python train.py --d_model=256 --head_dim=32 --vocab_size=10347 --norm_place="pre" --tie_embeddings=false --init_std_up=0.0238 --lr=0.0179 --warmup_steps=0 --dataset="wikipedia_en"
Each number is 128 + 24 x the weight over the matrix's rms, rounded and kept within 0 to 255. Layers, rows and columns count from 0. Numbers have three digits each.

# up: layer 5 MLP up, 768x256, rms 0.133, rows 660-712, columns 0-127
# down: layer 5 MLP down (transposed), 768x256, rms 0.0637, rows 660-711, columns 0-127
up660:118121123136143145131149129132140113121118153106135184144115134123128094131098124117159165097130077104112089135140117138202096141097102166129108125141118072075134129094116126100133160110166139134120133089132142155105127136078121121133161083103125101174138150123113111115151149119089107115130176136111129108129158106108137155110092135121141079127122123105126138165110145093130102198139
down660:137068156124083116148135111143125133099132139116073111099125125101105133110111143152116131099119103164146132114133094149143103113188142121117184148101168155129101126123174127140157135127115121142092093099133109141135137096136161122131146109113117109154110152127146113132122100088136128103131105124123111146092114146118110120141176119136125145125076157141115113143113128153152141087107
up661:137124136127139156150142106143107107087072114147143127162096143109158123110161121101059137139162125109138114138150099122168134104145152142141154165135100104135133145175137128161071160116117113163079131086146107111115093150085155121146114139105160141118108111161148134115135134087041098108158156161132113155135157126147091124110121127155133125091153117143121192118104129133155161113128
down661:127150129115078125157137091144130119145122142143112132138165134152166149141156142158102123096129126101150138100094110119134122083117113117112120073121120117119187151165128162165118175120135107144134121100141130101129105130122143111074147128080116107126106139122119125119112115097145161120139114130157163080152125144203170137148139142136162092136083120114104091129150149154095146152111
up662:124162109150117198117121175122122129145123117141124157147109148179158136115187148145123141139108204119113103111074089120122144076160103137183123164170149138145093144085153114112107159161144155139147134164182129112179117116124098120153149095131126110153148139102102111131151088136130108113122110129150093141124144159150146127123167143137109063200214153127096090139155136144113065129111
down662:122174178105112156123160104179121128166141118095086195163129144193133089123198146124163153157147148141121113185126096105114099103114127135093167128111124159158131139083118152092146151153112118180130127078124154112141141088105093126138090111160110120148143186123094163127149126178153161130163078118100140148106117089157108148137101130131126125106165162073149079172118142131144139128158
up663:110133101131156122127170179078147146111110091140142154155188122101139073144134110116149129109127136108149126119141118101119118140104131159143103127139122112155110133170117142125102104143139125123128127126110132133107120119161153125142147149113113111142146119142106095093115116099149096094136142107149098133093150097141123151093103113165131124135147104088135119121136144125139106131125
down663:125083134127126142066137092148159142139150123115105150141151140105115152138132096142170102144162147110130113135141131116117077126131149129101094119139120097121164124119111126158078144094134122121119168155091117129167133144151146160120118109119143103115125120121145109139121105094090089141174137113083178127112138107180165099154106147105154072102147154104142103140116155140152152151146
up664:143143111171122136114133111131099087082118116144150142108117164108166122099102083121140126113131149144167122111112152090122125117147142144085102115176147168126120089125133143123128138144135152144135142107121143108143148149112081158148113089095124148149137114104140129122181170139130149145165117146106110115155088086162115171171103155100134107177095147155117136155109091108171170109108
down664:134143150150090163125094118116129149123167148146147107177157105137149138149096150143108128109122112110103126112144131143154128104114086140129155180144163060124137117160176144128132133124173077098128114149164105151093157161113142159100118118092134102145141158123152120082136139132128140138117128185124128091084126146158096086129108142127120133091157127131116134106104155111129089099123
up665:137112133113128120130146125156105154129131128106143144141122105113129099171102142098169101163104155097101144097168151129103157147137125172177113082148128123135123114124119113170166127109116132147132121116158133141123123146185128109153127156153084134132128136175120134096093156117153116147133151106074110112149155131144111153105121158083107096171167146100101099118123129129083127134137
down665:097140077175113168118138074109118103160123106110135177098122141159101143152113078128153127203160121106095108122193132102129165146135137123130112166161115168122158107105119137171151167121148118133091112143132128140164153186126125098155122143144095134123090148122165131066131156146130150050139137107108096107104182141167159144122141156140136150097101151112101152128109131073104078118080
up666:085104112102097119130121118139116122153109121100139100139130144090181115134086147120124141129119125103128122116138108106137094085119103114106127111123155107157150137100129180172203110090166111092158155104131154127094127094123147152124136132156129168122113162127156120179147150094148104145126169126135132152112143141095148123115136152128077131155129151131106126083128158124129127167098
down666:139122157155163129141127142106115115157083117153129079108121083119090149146080116124145109114160110091131101106110137121131096173099109151097128168131132119094166108070154159102126145122098138081138100101151154158165079103121154128144152118151148120120166129129109136117147163124119136117145117084106141131148142160131151138135168143125087163096113152136130153111115097093148132175129
up667:138105096107135150119171116153151133133110155121123123141139147135096120130139099140109157159132107136146133114107114140168121118185129142147143085110131137151106104108136092121140122121127099094159140111137130128132092071132125124140105150133123105097124143121102123158123113096132134123137102120093106168132088088101139120124103118128075113127165110117122130127105091130113127094140
down667:127161129096154135149117092135151123154184133130129128118130171117107153124111089094128116118152127056132083125158117119103118130094161117156159113138120164145157131163079122152092123122118156129123096152154136157132117182090134121159128125105099141149146117082127083130122137101091135106164128129130128140119144153144154128118168128124174106115128082073085156128107135126172119102088
up668:150061122130163170130117146095113097076155148183142086159138115136128117128091127064172123187173140148108118145120140120158153113079116124123142076138123169129121121116088159132169116183111128137157114117126114166119147171073144085128148099122153122117134111122089083176137136118130095133179152088108084169092153094112096154125112106159123144107123154096081133118151125103139181105089
down668:178111111159111138136106194147125122099149178119113136120138128140161130141137102115144147145135130151102152136132118124133146138148181111135117103131162099121138147101056084154129083104146161145145133130163135141188180084110098125132179133187141154161144142150118180137132149150124184162176105141127109218156158116102179140147096150140131150156110127059116151166118164126198143091120
up669:150139116149130145098136108143094111107137072098142108123121139094136105135127124094145110136109106127142154141114151081100154142144138118146127164094102110143090131160107145160130129118143133126134120103103107063117109135108118172113137120150162107127124116116110104154143135156096082164121149130127136175148150109124109158172144151149173132124176096129117082119149139145111149102179
down669:134136116145126168134145085106109108118155120158091134109131116152108117136133116103101141126129114115173150125130116111171067133090155081112108091113130121096092126074133168134169114161149132138123126142127147101130171097127094116135154154111146096151128199089171100090174143105130086170115109120141196172158159155151132118149097118137126091144147101125151168142121107134147117114120
up670:172118073128131099147143110107135113173120153112115106124165117120160118096116071147122110179136118168100110101125188175145144116137143132149135118094163120122132151096130136156150140160128113143128103138139132119165103159147106144159105045147140132147107086125124114116102131110109128097176129119148111165126149113132084125123125139110132118134146088139137125146130127186150112173172
down670:113150160114197102153147111102162054133123142134129110116111143162096148135164107099113106144146133166130136085134135110100142135114111134145173101102098137143152113136174112138076101135115160137126121195112185124190149140108117155177138085141163125142125099148114164139113119188100132111152104131116127113125101138115126114105126136113145086148123128131114116127095113163144097103135
up671:113095128160124107152129159171114169147129158140153114127118117138121155113194092107098102101125133112132132136087130129119140176162117117103130088115111101133122124093115138100140104122102126108148144141144078120125142103105116137148106118109137149156103114055115132108130103176113151132103104133115129102130118170121122117130161132078100160090143141111153100158076123145115159160135
down671:112141165114126117112120143129131180143118105148104080130111114121129144144160125118123118142129139127135120125148145157108127151122105089124151128148096081117130106135139161157144127148154128135141127115147147126164150110132123140151150134130130136137095131144102155122125137116095149170124126125092104144151090141123117126139105153094116131135126124124136114138126090131142106144098
up672:072128112152158094108128126152111103170144105112106124120154119093129136144106094139077130133162140121189134148128092129118129121103098136136110173113124140130172137124128092133173127141113137128143094136145194079141152109156088127082147131172101138165143144116138157135142101138136115164124130134101127126141146127138109133071114134144093147110143171150171171118095141118088128133112
down672:096123128109164121119120145120129106163069124138180145123128126151119112147105117109114117137095108156125134059133108126169149102148126096120118101106135113153145158149141135108160130139147135152105144125106180124156113171137141108094096144093117112140125137126092124152131108159148102171177088120087141163089070112104147110155157120129085150103152123106119062130123137082119119153155
up673:154110135123108134146144104149127141132127124146164104088106127102105125129129132140206161136165095164159141140105170106110070140133105145127142111164116141106121112116164140118132154094121155147131100142153109116073109148108132115159106134138127099123105096164162181169134169157109143169142138091144117118138136125126157096129124113171132133124159120107166133109188109131103091141135
down673:109101111100130136099105180128121109127097143105110148130147085089178163159120115151095174165122131131100108131125171132099159107166136131106164095138175143126105148112114128121174111110124144185158131084160142137119125084108164149162110167137112133184125164154144129138127144131119156124114162108147130133136132134141111168155139155145098158126128097111095146162119107116160127121088
up674:129126142150136119172157137149150131122135159146119116095105135148140097132169097145119139149107133152138140149135100131133148124117117098136200127117135117168096158150103099124154115135090124145134076155156132119127096136126125152115124145159129119150143084141133147153150127123109104109149132114120131140080133104134116157122122120131132125196156151167095113115145109116111138184082
down674:126093099138155156128160111159140123117117127099125112138168131121094117144129147113139152105176127130133158101082098157138111111159120137089153123149148150136124139132147150134144113115113123164110120123124114152147123138136131106151161103113100132131113130135084118139114153159125138146128088100103117121082136104145121113117114085073124125089108134151110165104117131166134157122130
up675:157169136124132143158121146115111130170105156148148127117179086175107155135122155084158122150134164135152129107129133092132122122094102153127126120184157155155120126131141126136140128110168148157119109105092122135089153109140132114119146107104131145133102168141153136128143114144148114136089054111126165111121113097116108123145078143133126114130149164185106112132125138109152099142127
down675:129126077079120130080094106146116118128134132164130117109120108102058138133111150126121109104116115096164127112112165135102149137110108122125124132095145103138158069080057111145150098091126145139145102093098146097143156125145154072158168159109125119143127182109151130136119150067155094131088132112158167117111106129144105108190148137137134138135135116133064120128118137092096109158101
up676:203137129107135138108124115161096071125137122125125059118139177116152133136115167105108138133101092110113122160109103103111083090156184110142125106119135127141156141091134159138128117116140140127111093098123152112104095125161101117145137133144116119106137134110146132121110161117105144182129119136160118111077163098131102177113150138102134120146105159112116139132146109127126149097148
down676:137129161128137147080112108152132129110110158129107096137160145133123084080133123126120127110139144151112101108108147114168102148150142108165130124128161138148136121151122155132100151112132093116148163112154076131147145116118112124139131113131152168093148133132167138105155154146133101089126145146097131156113122109184129133143136174192096122073107177152128149125107129099163134169153
up677:149151174120156155098153105137137138100165140151099114153131134130146153120151100097135125129088082098140141136121156160135127147124134111132173114129123117113117093181107110154143159140137155123107171189135161146148136145153108137101153134104052159149118148115092106091167096102131130128098102136155143089128094147119120207171139111138148101115148125123156110126173140149124165151133
down677:137156178161120115177134150122141131110147133145162138137093135134134131103148132126140104146108130111143133053124185119063128132184115113123101136084114156117102105129120150146134097137178145115156159143121141137070143102153113133121161134098120138129101128147148093122117140122172170132073133149152143136114119132161142126142150148075159120118114166144122148161130142137153142101146
up678:133135087117115117153127159123150117113126095099140118096119115144111097138159119088114132152127144093142152130122150123105128125141113104126102110116155143118145148155166114152123127093107130151127105170122114118087116152106142148170121136165123140132105107153115106137135103130147101119114144125113140136150116088113132120117122151138116098116155121141138126123119153135142084123107
down678:110146106144133097132145117122139182105136130104150142153128097129183150123117101110122137153151143156136113151134115135195122165119105124129097103149143123153090137155105163141134143156164090163104124115157117136129152111114114130123130110122153092126091121140132148169109137101107156156155115110098154120131153171120145129142119105144102157125165132152128091158103134104101097159148
up679:160174100119110133147145133119108128109152133105129135154117127144104076126167076120102121191116161128098136158155133120132107154144120149126132099150162113141179169154114119103179123082142088155127126098115071152121113118139145100135139141132114161151158110133137139140094152150106165151149108155067126131159150122155134155157140149150154127114104139115159121132149088119071162155124
down679:154110119083143114129083130102145129114144144133125121116117144149140149169123153108131125123137121136074121128086138155136111146088117151153079126111202134139137099102154141124080112165132117097127135130120120132138125113149148134084162106092137141109141114136160112118125137128132133162119147124136146084127139131160129162146131121110104124137162142172126132127140149134128117115085
up680:102120165140064154164128164125121152137155128114170121172126107146122126131117141109098117095144178161101085122164134086111127124079128135165136128110157112162128167083129134116164161121077128102116141189100135145091114095147140114121114131145159115140105086109107106134145127074206138053143144114132092149152098143165091148042114151087077187102137127106080143063194114111112080103113
down680:103169144149114176183141154107110121124171129126135136094129117052086144121075094125109134089104122154127118142096059102080140123127084083184120109131159166123116120099130147109122141136098128128083152108164135105101152096110099115137169087136127133112135162126133120116126125097118138102112122135154100119095108149149180139096119131129106186143132104152137118087149133099088105112143
up681:117143119138124103124150121117147138165128111099129115095106161121143144164102108109167136125123116129127119107137095100122114136110157152093134123137126079139158128153159113108122172111110129155136169131128142148092141126101162109099125133108113125099140135127110089120117115119130129139156105079150127138110124130108136136123136152109125131145131112124166172154126128142125121115173
down681:069136105119141139115128074136101137138118149117125151129132099124109121085145133158118128103134104153117123163111138137097123138122126129110156144130134135151131093091127134137107148110142144126090099134154114103159119130144090114146174072104117125145139091144112136140154145116131118123144121090107092151122154124123115128141142120144145169074144119117158103141105131133088123124118
up682:123109121129143130143154137187116133132092147139093137124142150173180128143110137105108138142114116122094129122093139092154141100144092102109120142137095109142122142178137115111144121146099132098120121133156092145113143113138113097117124167122112150143123121136169114074135133143140096123108128098109132109109111129114126136169139140116112138154142116127100141130148142109142085127127
down682:146127109159139117086146150144177162120147120122124165150127134122113144172163107072120145135160118124159115117142133180095087139152159173157143125109176101123166134101161116145118152127159119123127120126094160119136122105129126137138118145158148148131127135129112094148180152174118138113089139119150131150131153126111141143073129139142178120125130123138119152130083115090158126162093
up683:137140115142144089161156123116124122156098158123084120104114130072171139122157152119101152129089140109078116123115152096131164152078153144141096122125123149147095130123154142091139120137107108102106126134116136130097149104187129110138153155083097148096148127146138114092154150105126107145136150153129143171107104093083139170108095073135128154111144148097135080115128102133128139137135
down683:124130133068105098135140102123102132131165147130101125097168110113160127148078153089156143119072120090127105127119127092145110115101117139172069115121099106154161155148138129130118096141120139126132138147091153152121159167128158115135094123193155081116116143111101129109124105128121122154162125107116162088165151095121110084158115135126140124096168119133145173107125096075083106125136
up684:070102111105134171148106129136152111146116153113109122143103135171100117160139129144145137099167141100138138141105143132104073132116152092109128115102121150177159143160101127128105096140151165144129139113076103146140142152150119093146169170129122105161166126150127115173100111106156130128135094140122090154120110144134148154102131120171127154141124122119132150144108124145144132124114
down684:110089121145147097114113127187141129156152146145160118094130130153131160107112164134133132146172122147175174116117158136107124155107128179117124105123155117132136114107110118148105120171143094129141113144141109174141154130124121103138083110146120105139130113112133127124097126116184153137120145159115162098146168108164161128133137104147119124118117126108176157101153074100104124130165
up685:143113132089137084172146161179148145083111082141139134156170122138164109119133094119166117111105101157101109128175149159094167086190132109088140138130133125134128150085136100159193152103101128103125115126121101172105156115125092150128132147099158127132116145083131158153137134074140178139126121110097099183087148107134131089159072136146180179107173133158136147142106154156126127109114
down685:102161177072134171117139172127091170115103088162121182157130134158124140144133140151135118149097119139090099158119163091117167129136093111143133115086086113104106173132111124133142141095162156102163133126126071101142137154109134164121141137097089130099128126070147115134132114130148166159125120159095139120133206129055057126109105136119134104149117102112119132150088137139119126149142
up686:105118069129127106145101171088150149126133118104120125132129129144163110138164137138121077133161101122151158096113133102109158124145133117104099145125135108126114125103158130166083137131137153106106161098088097085086120149139121151126130122143081120135162128107135087159120140181100113119141136152150107146109087101180155140121146158120101125100117132108144153141156125140125159147138
down686:150122115158094120101101152138150122080186110103121091138144167150167149151129078151105139113111121135164138104097122136168128118144143113111098111132134099135113167086101157077146165131178095122122151122150150081139093082142121109096125116134171113119125123140129144126134112101175137095106084100131142108112126128150135104105157140087124137107121164082133155136122139144123140121116
up687:109090150086128113096133118146194141135111143146162123116131102125110072098132108137151146152144117135124111137158141102142116146166105153161122107131129138136154083120118132115141113161098126132118157141111089150121078114175160116134113114118094137123136145129168101144134155096143121129139114115133124114140142129126095141186135111097132098088109151145138117132106175156126150124123
down687:123127129167103157128140098130134122111163121130147152076129099130107136098094109128137149142103126124142115106167129141179115140136132129148103090114133181127149117137102115113104122113120147136111141142147090126102142111124134111095110113136157102112167129169148136082124141152129137116126137153151090116092119118155130095121149153130121113113145137134131149124137116082103179111171
up688:115145166102118128134140190154177113106131108115185142098128113129106193148160125128162164173109124148093079119160105112119097150139090150140165142090128123160120119120116126149134077121136116106116116161141062156075163099141140140129109113120174126148132119076165128118161138138140157177082130099172118153105160107161130092119140135140112122109101143138105170113087159100132135119136
down688:134196118145126124140091134152142157140119134129169163130096123122136136121167130139136171149078146084128154119167140106090165146141090138098093084156128122129130175166122119162125145090112140148084078119150140115136165136119112124139102082150132111100193143139123177146151102145162108145093146076096115115099132118145102104088209132153126143122144110153091173129055158116128123138118
up689:126136138156155132095146150084143120188091147094111139137108109114140119082131143118096132101145132132109137143137101114107149174121108097113122148118128108137097144115118161143123151135157141126111128131152099129120136076132108109153117146174139137116079125136130156113124104188150153114129140099161149125147123118172066171127132126106125123109108141113124114158120080123108135152132
down689:142140115129099114163147117097118119104112103154153119124092150157114108136080126143143134107154122133147148119134114136141139105092167146095127113126123099134114096123146106084135131156153140121139103137133109140117113120144172134123140137126154113173102149117125126129177132118107125115095143115106130165149124141124090162140120143112129165084122148119150113109117108090087098142076
up690:073120096164103150102100116135141145137105093128121122169134099130101116110119085141133142152133124137113108117117096100113084086143178192106177121136105131156131145146114111134152129118136116179123108108135135154135164138075172141184124094131174155154128137147101124167114135096153101103094092142139119141172101122098120159070135125142121147074098144133108132141144108116105112131101
down690:039105102120115126083125115132137115118090124122170136128137141165104133153147084141111171122126099125119139099151130151125085162137146163134097133154053146101124147158133118122070085135182163107097104137116100097129141101130152132119083110143141128184141112119134168075128156116191103157121143135149119136142134096124099119115130131135142151153128130197160127127133127144107171124122
up691:146141151140119129141113111120118093149126129133150119149164136116140158132133116093132138144118136124125134106158124117132132118172110150114147145160123095155125112131126135119110139109109135121118125136095072133128112133097137084177128137097143168095085163141114122145128148154142138119136124142124086099116114131135126129155117132181100134141118094108136160127172108123124129119122
down691:168126115135122113135127123115135124141116110154099131150144143080127093103157132130100110129099124119150103125111108126118135102122127114085114193102129117112145120125140127116175078131110133132099129153123123126131114116128084142113101138109111141122098110114134118129164129080121110115132150132163176149095145125112143127116106128147120141155158102115161127135107122125128128081103
up692:187131142130107139105133147112158147139117117112111127105093144130153123075154136133130148104088108142125123121144095087150149134165151086153113105170110099085174139135107143094106111153116046136130139130185083166141130164146125114124094104133139158132134194124088153121096073140120100154125107072129103148136127090177119153129132093144128111122144101117105142122142116134106134107147
down692:135149118145157130126113108137116107108100136137101100106099168143080116124088146114120131114099121110119120135154103119132094148104124090168124131131080161120164116158107180094109150149174152130135157113089111087129135128083108101095147137112158124146134136123114133139119112158143114147125121121135150092156142109157101156122106153113106142113138147114117106140117145137119144133143
up693:152132105179142113101135130096186133120106090084126088110158154156116114142141165114089160148168098087058118117133120133134113130125152141100104117115106147122129106130126129094115149132108085133134140117138072124159107126163135092131146098161157100137088081070175129139132096182128106106140130122114116146151138145110082101132134114117136178149126125152116121138124137144133092134105
down693:140123122121137118129115148118178089195120146097124111144146077118123174141130112122144130136117155162113129147135158128124110137138144143145119120139124139099096112137157146158144136133163121112106116140108200145098119136154151145072096175134100159169149138130103117147104155135134114134108115133156126102150081081123144160128111109109133159105121120135113095105165112128164144176179
up694:149135167144074133089114145094139171144144112109129160141118110098144108161132113096132137112124124084101123129142148115078080122142121094111146150122119145132124096115123107141152130122114127113136146109133101129111100149146121071083159157182148145129100162128140078105155111162111152106112093167113106118167151157143133174098136127154121154125123104145139118122124129122120148132160
down694:179193153099134092125109078178105114121171135124126086140136092094118128108160132147118126125141139085097162132139164097122116154176087130138126110155092086156119148151127118140124120124185098129146103151147084156086150132081129143152114174157112139155143156165147141112147125115113202114138108085112125155089133141153162113124144148119099131106148159127139114152070126107129175133100
up695:102121104116120107120170113135088099145130125135179097157126137115134160160125174105131161110108127174106138108151127131156114132130136157114112086159151094108159133124110135116099138102147143144108098160112123158117117173148111088126128135133128172131153089146111125122125107104129122143103126174131148113129157146110134131121119078146172156136157091117112122166128128112122136134132
down695:143125119145090125119138132103142131134149154143146107108141107112106125137106144131135120113153134108126115117131106127130102130141118160084114119142156118112120128127121142136121130116127095162113127152132187129120139106094142127134127115125130125107156097135129108143120080124127102105129134115143133093146137153139140155152160117103139140134119130129097114153129144143131150129126
up696:115108133152133130112132117149129099117123104135121142115153137180097105150144124124123146130168118167145138136117123152118106107120164157106144150114146095159159155134119167101080145151135148092139126116140091105132161145078077154111195125089110154151101117098132142066162127102099119119153078152113122160123122141145136136142137107114131104140155124079148117117126165085125122127125
down696:125121113154108103153156107109103142119150156142137138067118129097147180084110122107109144144110103097123125103113131125113111177123123098121111135111102132115163152131101132153126115140177120089119141162127107119110133141119172150144114134090168135132124127117083101136108168160123124128115128112098141119101087116091093109123123192161175148147142136103084082129146118109097147125131
up697:185121082132184105108102131105146136173131113123160155108113101157097112160106131095084122116126091102146020131136129093082151087175192135141167131110164148150136131092113101148155120159156114141155130065127128112154132106073147121164146089144136172099155136081161139148138122145146103106154111147099159055088167141156100173186126149165134144150103130135146088160137126132154133152175
down697:160108125123147130124137108126138113134099107129125138107149105116152130130092054129112177138124107122144130111153131112144129140162132102157135174078167136147149120122147150131119158138143156088082138130128132090169148141107119126153154071154129183118160153057108114106093094138085075107105101138089090079080121110153123083105151150170149128134120151133145109106134105135125106136140
up698:116158140143145130095119112116107099117074147149123103078152093133137139142124131120136170147132133147103164120152126114102131081165163108137154117112178137082126155108144161164141136116106160135103147123104129189099104112122112117108151157135143142128164146114152070147133107108143152126119134125112167084081172131123136121135092137095135155102132131113113172145097128147148117108138
down698:104112139130137145113145080164134116138129160160070104089110119173146078073118142117155117122182167134161117086156148125140126075148173109102114137142161129111108142123111141103100095123116120115102086112164126136120133095144097151133144076170109109129133154110141100092140142138122105132121108145118179157146169136111127129112147136116101172122144147109102166169125084135115108089168
up699:139151141135105144149130131136156095117122111111123153132130156115103165134110136123153140136097126139133096152105125145119126098137097165160122125160124118159132107163090106140128142137116138120107129155132136142106160123111120121084124139122143124143130111132145116125138112117142172131106141124101129132108110130121147124134153140141139103120115155150162142144113143133143163130159
down699:137107111109109118158120122153100129127149154120116108148083137087088122147144096146133096101125179111150139103134130107119133125146122149101146110100185152109152142149150139137132142142115115128129104172106126094148142119148118099104100122132128141109156128144146110094099109131134121132173150145122117124125172123139132094123130111135104152134162114090136135124146149127100150181143
up700:114153160116143136119131112176162132108130073105139117139111123127110097117120144111102141103149147143175150089140171109115093122137126111148157132096136133137126121137123125116097103154099146134115111145100102152135171161147133131096143104096148144136088122111150124141144183175125095102119111137144098114116132129129147116146098161093103124129141147151120123116078157139154180116146
down700:157105125116123100093123097124107106120111136100070111104096148122139143132114154148151142092187111163123151160124166133134094095115139152142098092098106135124112135100108145108142141079136069117079124149108104080124099121107103102113121132123149154122129134123072133132128098154166093112165117126098175122133133111143102145085127103137127132115125143105074104084165147126101116112106
up701:169133139125126104158164145146137155139135124077143152112124183111117155132136141107151158136118122121132110144142172105140114101166131138104154148125141174124105154148105166097109113131145068139168127173067121117082140107115133090149123151155138149118162120104118160148173110093130125115111119134123158124174120114115102100099122108145147131142147118127064118141124138104126115155066
down701:124118143126131119130149095125140125181131159137138128138114140135107110134175115110080083169094139132150131133097170153170122112147103132122132210108127170101077120154124119146152125091102150116141171123124120125119101088125137125130148140131119176083105108128154119144142181113119136130088115090118118163138137136151112120086108114118158098149140124129152104128110126136141129130131
up702:134147176137079154079138188139122183131135139116150115118150102151136105176151156107100107114118132123123073171147109090113177127134116099111083127132115091122119126119096142129170112083077131169112131176133135133099118126139113125105164144137153157135177105116111151149102140139082093163105122123109175155089152143161201192160099125136136131081121137173127197194131105165185087136107
down702:120136165115094108117133167126136119101165159115106093143124118185172137183153159114144079134123112106173109080156129122103138119186124146106160150129172161124145147153080101133084097105106122117130095154145119143158085177092104131097157138093107099096165131065138167132117146158094127164128141147139151165125181117114163123113109128117171115131149144119151138124146159120173117140187
up703:150126135186153110150109088114158094149128108112125099193162130125118163147117132114172146136149159089126118135137194138120154153153085105104103164155112133131156173134122145172071138134102096146142174150132145137137133088100133112162135074156167136183133131128171113139155148122100180137115147127122159122123138146128124099127144128139149136094148151074109180157127119143120146124139
down703:101098159147144151119134101131131123162066130143103116120133183130108129128132157149161084120133121087132139085142101123097070142157099139138174146134109120148106116134116147177117115163119099136129128112176117090120151084102154120160142138080130107137134153129119169149118111122129130133126138144137067130117111117110146146124120156140110171137139128119161142124127109115116121122083
up704:078098143121101107132151137110164113153140129131191138156152139114130119142159147145130120132171115160115112074111135109148134171126126123128126120109113153074132165095118101099134077137180123157118145130149147095090098071097169130173169194153167154166187093090113160111129120132131116096098133124121088175164111131116122099130104158137098152179140115148138089160121125117108131109101
down704:122107115128112158138115144102116140114160128065185105122146162108101175126169116117127105118115092153116128159121087103114124075121097102144115137097111123059144146112171135129138110130148114144144158127176119139116071126137136133142172128116152126099108197168126119136102131137142169148148137104122138096165129115094118143128118109127121144130086143152091130172180098076133119101085
up705:094102149158137119134131100142134110141158134131146178146108170125158154151122147124128079129084137107155149109129137118147111094163071130112101099139149114132131126116144158163112122105156124144148176119149132129123110086118163135142130116137109155145097119148116141134103090133120085092175100125142115113139123092106112116130159144101172127148116088115156164074107134112136150112135
down705:128163150131124149143149150139133152093124160136091112094124125162148111091139116097133142138083148136136138151079104139119131135136147103135090144116150128162148164124137063125107116137107116102080115118146101165134133119132119139142107100144168076087133117156133131131168139154110133125148109091110160118119117112130140109126093152127147087156145145116118108133146176173173121139108
up706:128147118119141138162154147155132123123139075089158114133100157099106096130138128136089142137152124092142104170108109134125046148137113133138114143136122129132167125142163120135141165144150099157154141121147142141121098140137152127126140098125121168091101142142122080119100114100116132135148090126146104133133137129129134089116142137098104131109154146139111172118115088166117120121160
down706:139143117146166144119142101106130123132166138139141133162107119122102091091085140119106166157146132123110147120132135137114110158140151121117140109110119109066163116100108137099143156116122086131092126163129135142156176167115110121116112098102174161139116158149109150144120126105130118080139137153122140107129135108122124131126119101094139093111120141128082170144167106132122131118133
up707:115129108106064092103155160108065125129152126120112116116085117085122117155093148095112131154127136148152113144127145082103137108128111128142111130185146129154134114115153163139112120139119110106131119100104125133144140144139159142184120099135131137169098136160088110183113112145192109143149149153057162091085180147093102128149089141111122118084167115136167117119104151115078154109095
down707:116150138117136130095160134143117120166103126163184145137134126130092160132113160086102125139138148077114129128113130089094133176121074122184119109127116166139157136137151175155110103143106151134141137131152122113117099120107165108114100130167101106129134149155120145091151121115156167137120114136107153104086119138123118131110097135118126109140163167093125115124151151132144107099136
up708:123132129150099108146096145122141111107141110184082099103119120090086093115118130131114096137156097125167091144157153081106102126121132105087123114153133086122116137137114133144156156105134184132153150093097127118100130099110096122165135158129153106125106120108111079129118177141170124132086133163093139166119127105118140086160139149122118157199132107073113127138147142143111147119129
down708:090121149037164147103124101106144094146132136099162148097156099138123112095174075152098135146144149171184135150124131102163155119123112110128146151096132088146128106160169110162143154133131115169109126138104084146190149137149147154146103149136163108129100114112090123119098158140197131156107122092105124131106109134111170110144097147129142135135121144111150150096149101155117151110106
up709:115103139116156162105140178125075136142123104099122145112139164197149143124122139177148125094123121110093136110107113168139139136175193103121092066148169083110120133152159098093160113156150103119086169219142146077160139155118130154143150154131155160138106105116155135095097160077163150156116132102112136159104130133144139057109114154145088135139120129141152087108126071133069174123149
down709:126153122148163119148103173180168148183116173163140125133156160128165127140122183115165121104145085096103158108150119081111112160167121147153115104120171169164162151136122122133116099104122151133092125156127111141120109138099137144131153085176114134108140103111068135161138142110130159108117146139126150135155156126120127115140129110091135134162171107150142125113131097130107160139083
up710:082149106121121102129148129129154151139135144144094140141131124122136154109099141120146132152150149121154144156129097105105136115127140104129138119153145112102137140117128145131154124175153139149087152087131101095114138136119153124126151149132121120159130133145135147112088131121121138120120095117108113155123126100112121145186116114129126141153125142112103124170143148129148111141131
down710:113135098121161129148114133118137141124126128115105125151136177115153131092153156140139159100128096115114137144147130145130144100057115121099137142139110133088176111106129101081106091094089112093100152120117156092161143125164133129151117127132118142128121167131133125130153115101118133092155142128146118138106097136147087092110146125170162140117157146131181094111114158126144143095173
up711:143133136133143126138154125159134123092102164134119148157132110106143126142133114133108129143132115149174118140101123113142103143129157167131132148130158128127158138125126126100110125115162132138153115109106135130087144120096100184130179104159161102175110125127109131134094159159102106114130111144113138175125133146110172147182129138131155143130118108148113127144103137107127144158174
down711:145129159119132108145127134150084124121140121121147141126157122108124184135112127091119149137163146165134076129127158128102136141158063090154140162111177135162109163097150154155137135111152133152093117172153084127079129163139138129120141136118163133099140095138163126216129109142145122135142167111118106086120126156084161127160079124110077166134126094144144079159117175100069103132129
up712:119109108157124085103088161163128126138139098143134141131097141137130090124127143102150150111116167156108146117109107132134106129125116130137133164092101128118095127119077132136142143137135144156140110134156154130116118117143147107087141103144094092159102119119132133113142109127133127138097167115129136137148152133119134133104114120128119137166156134097153154152149100135140132115126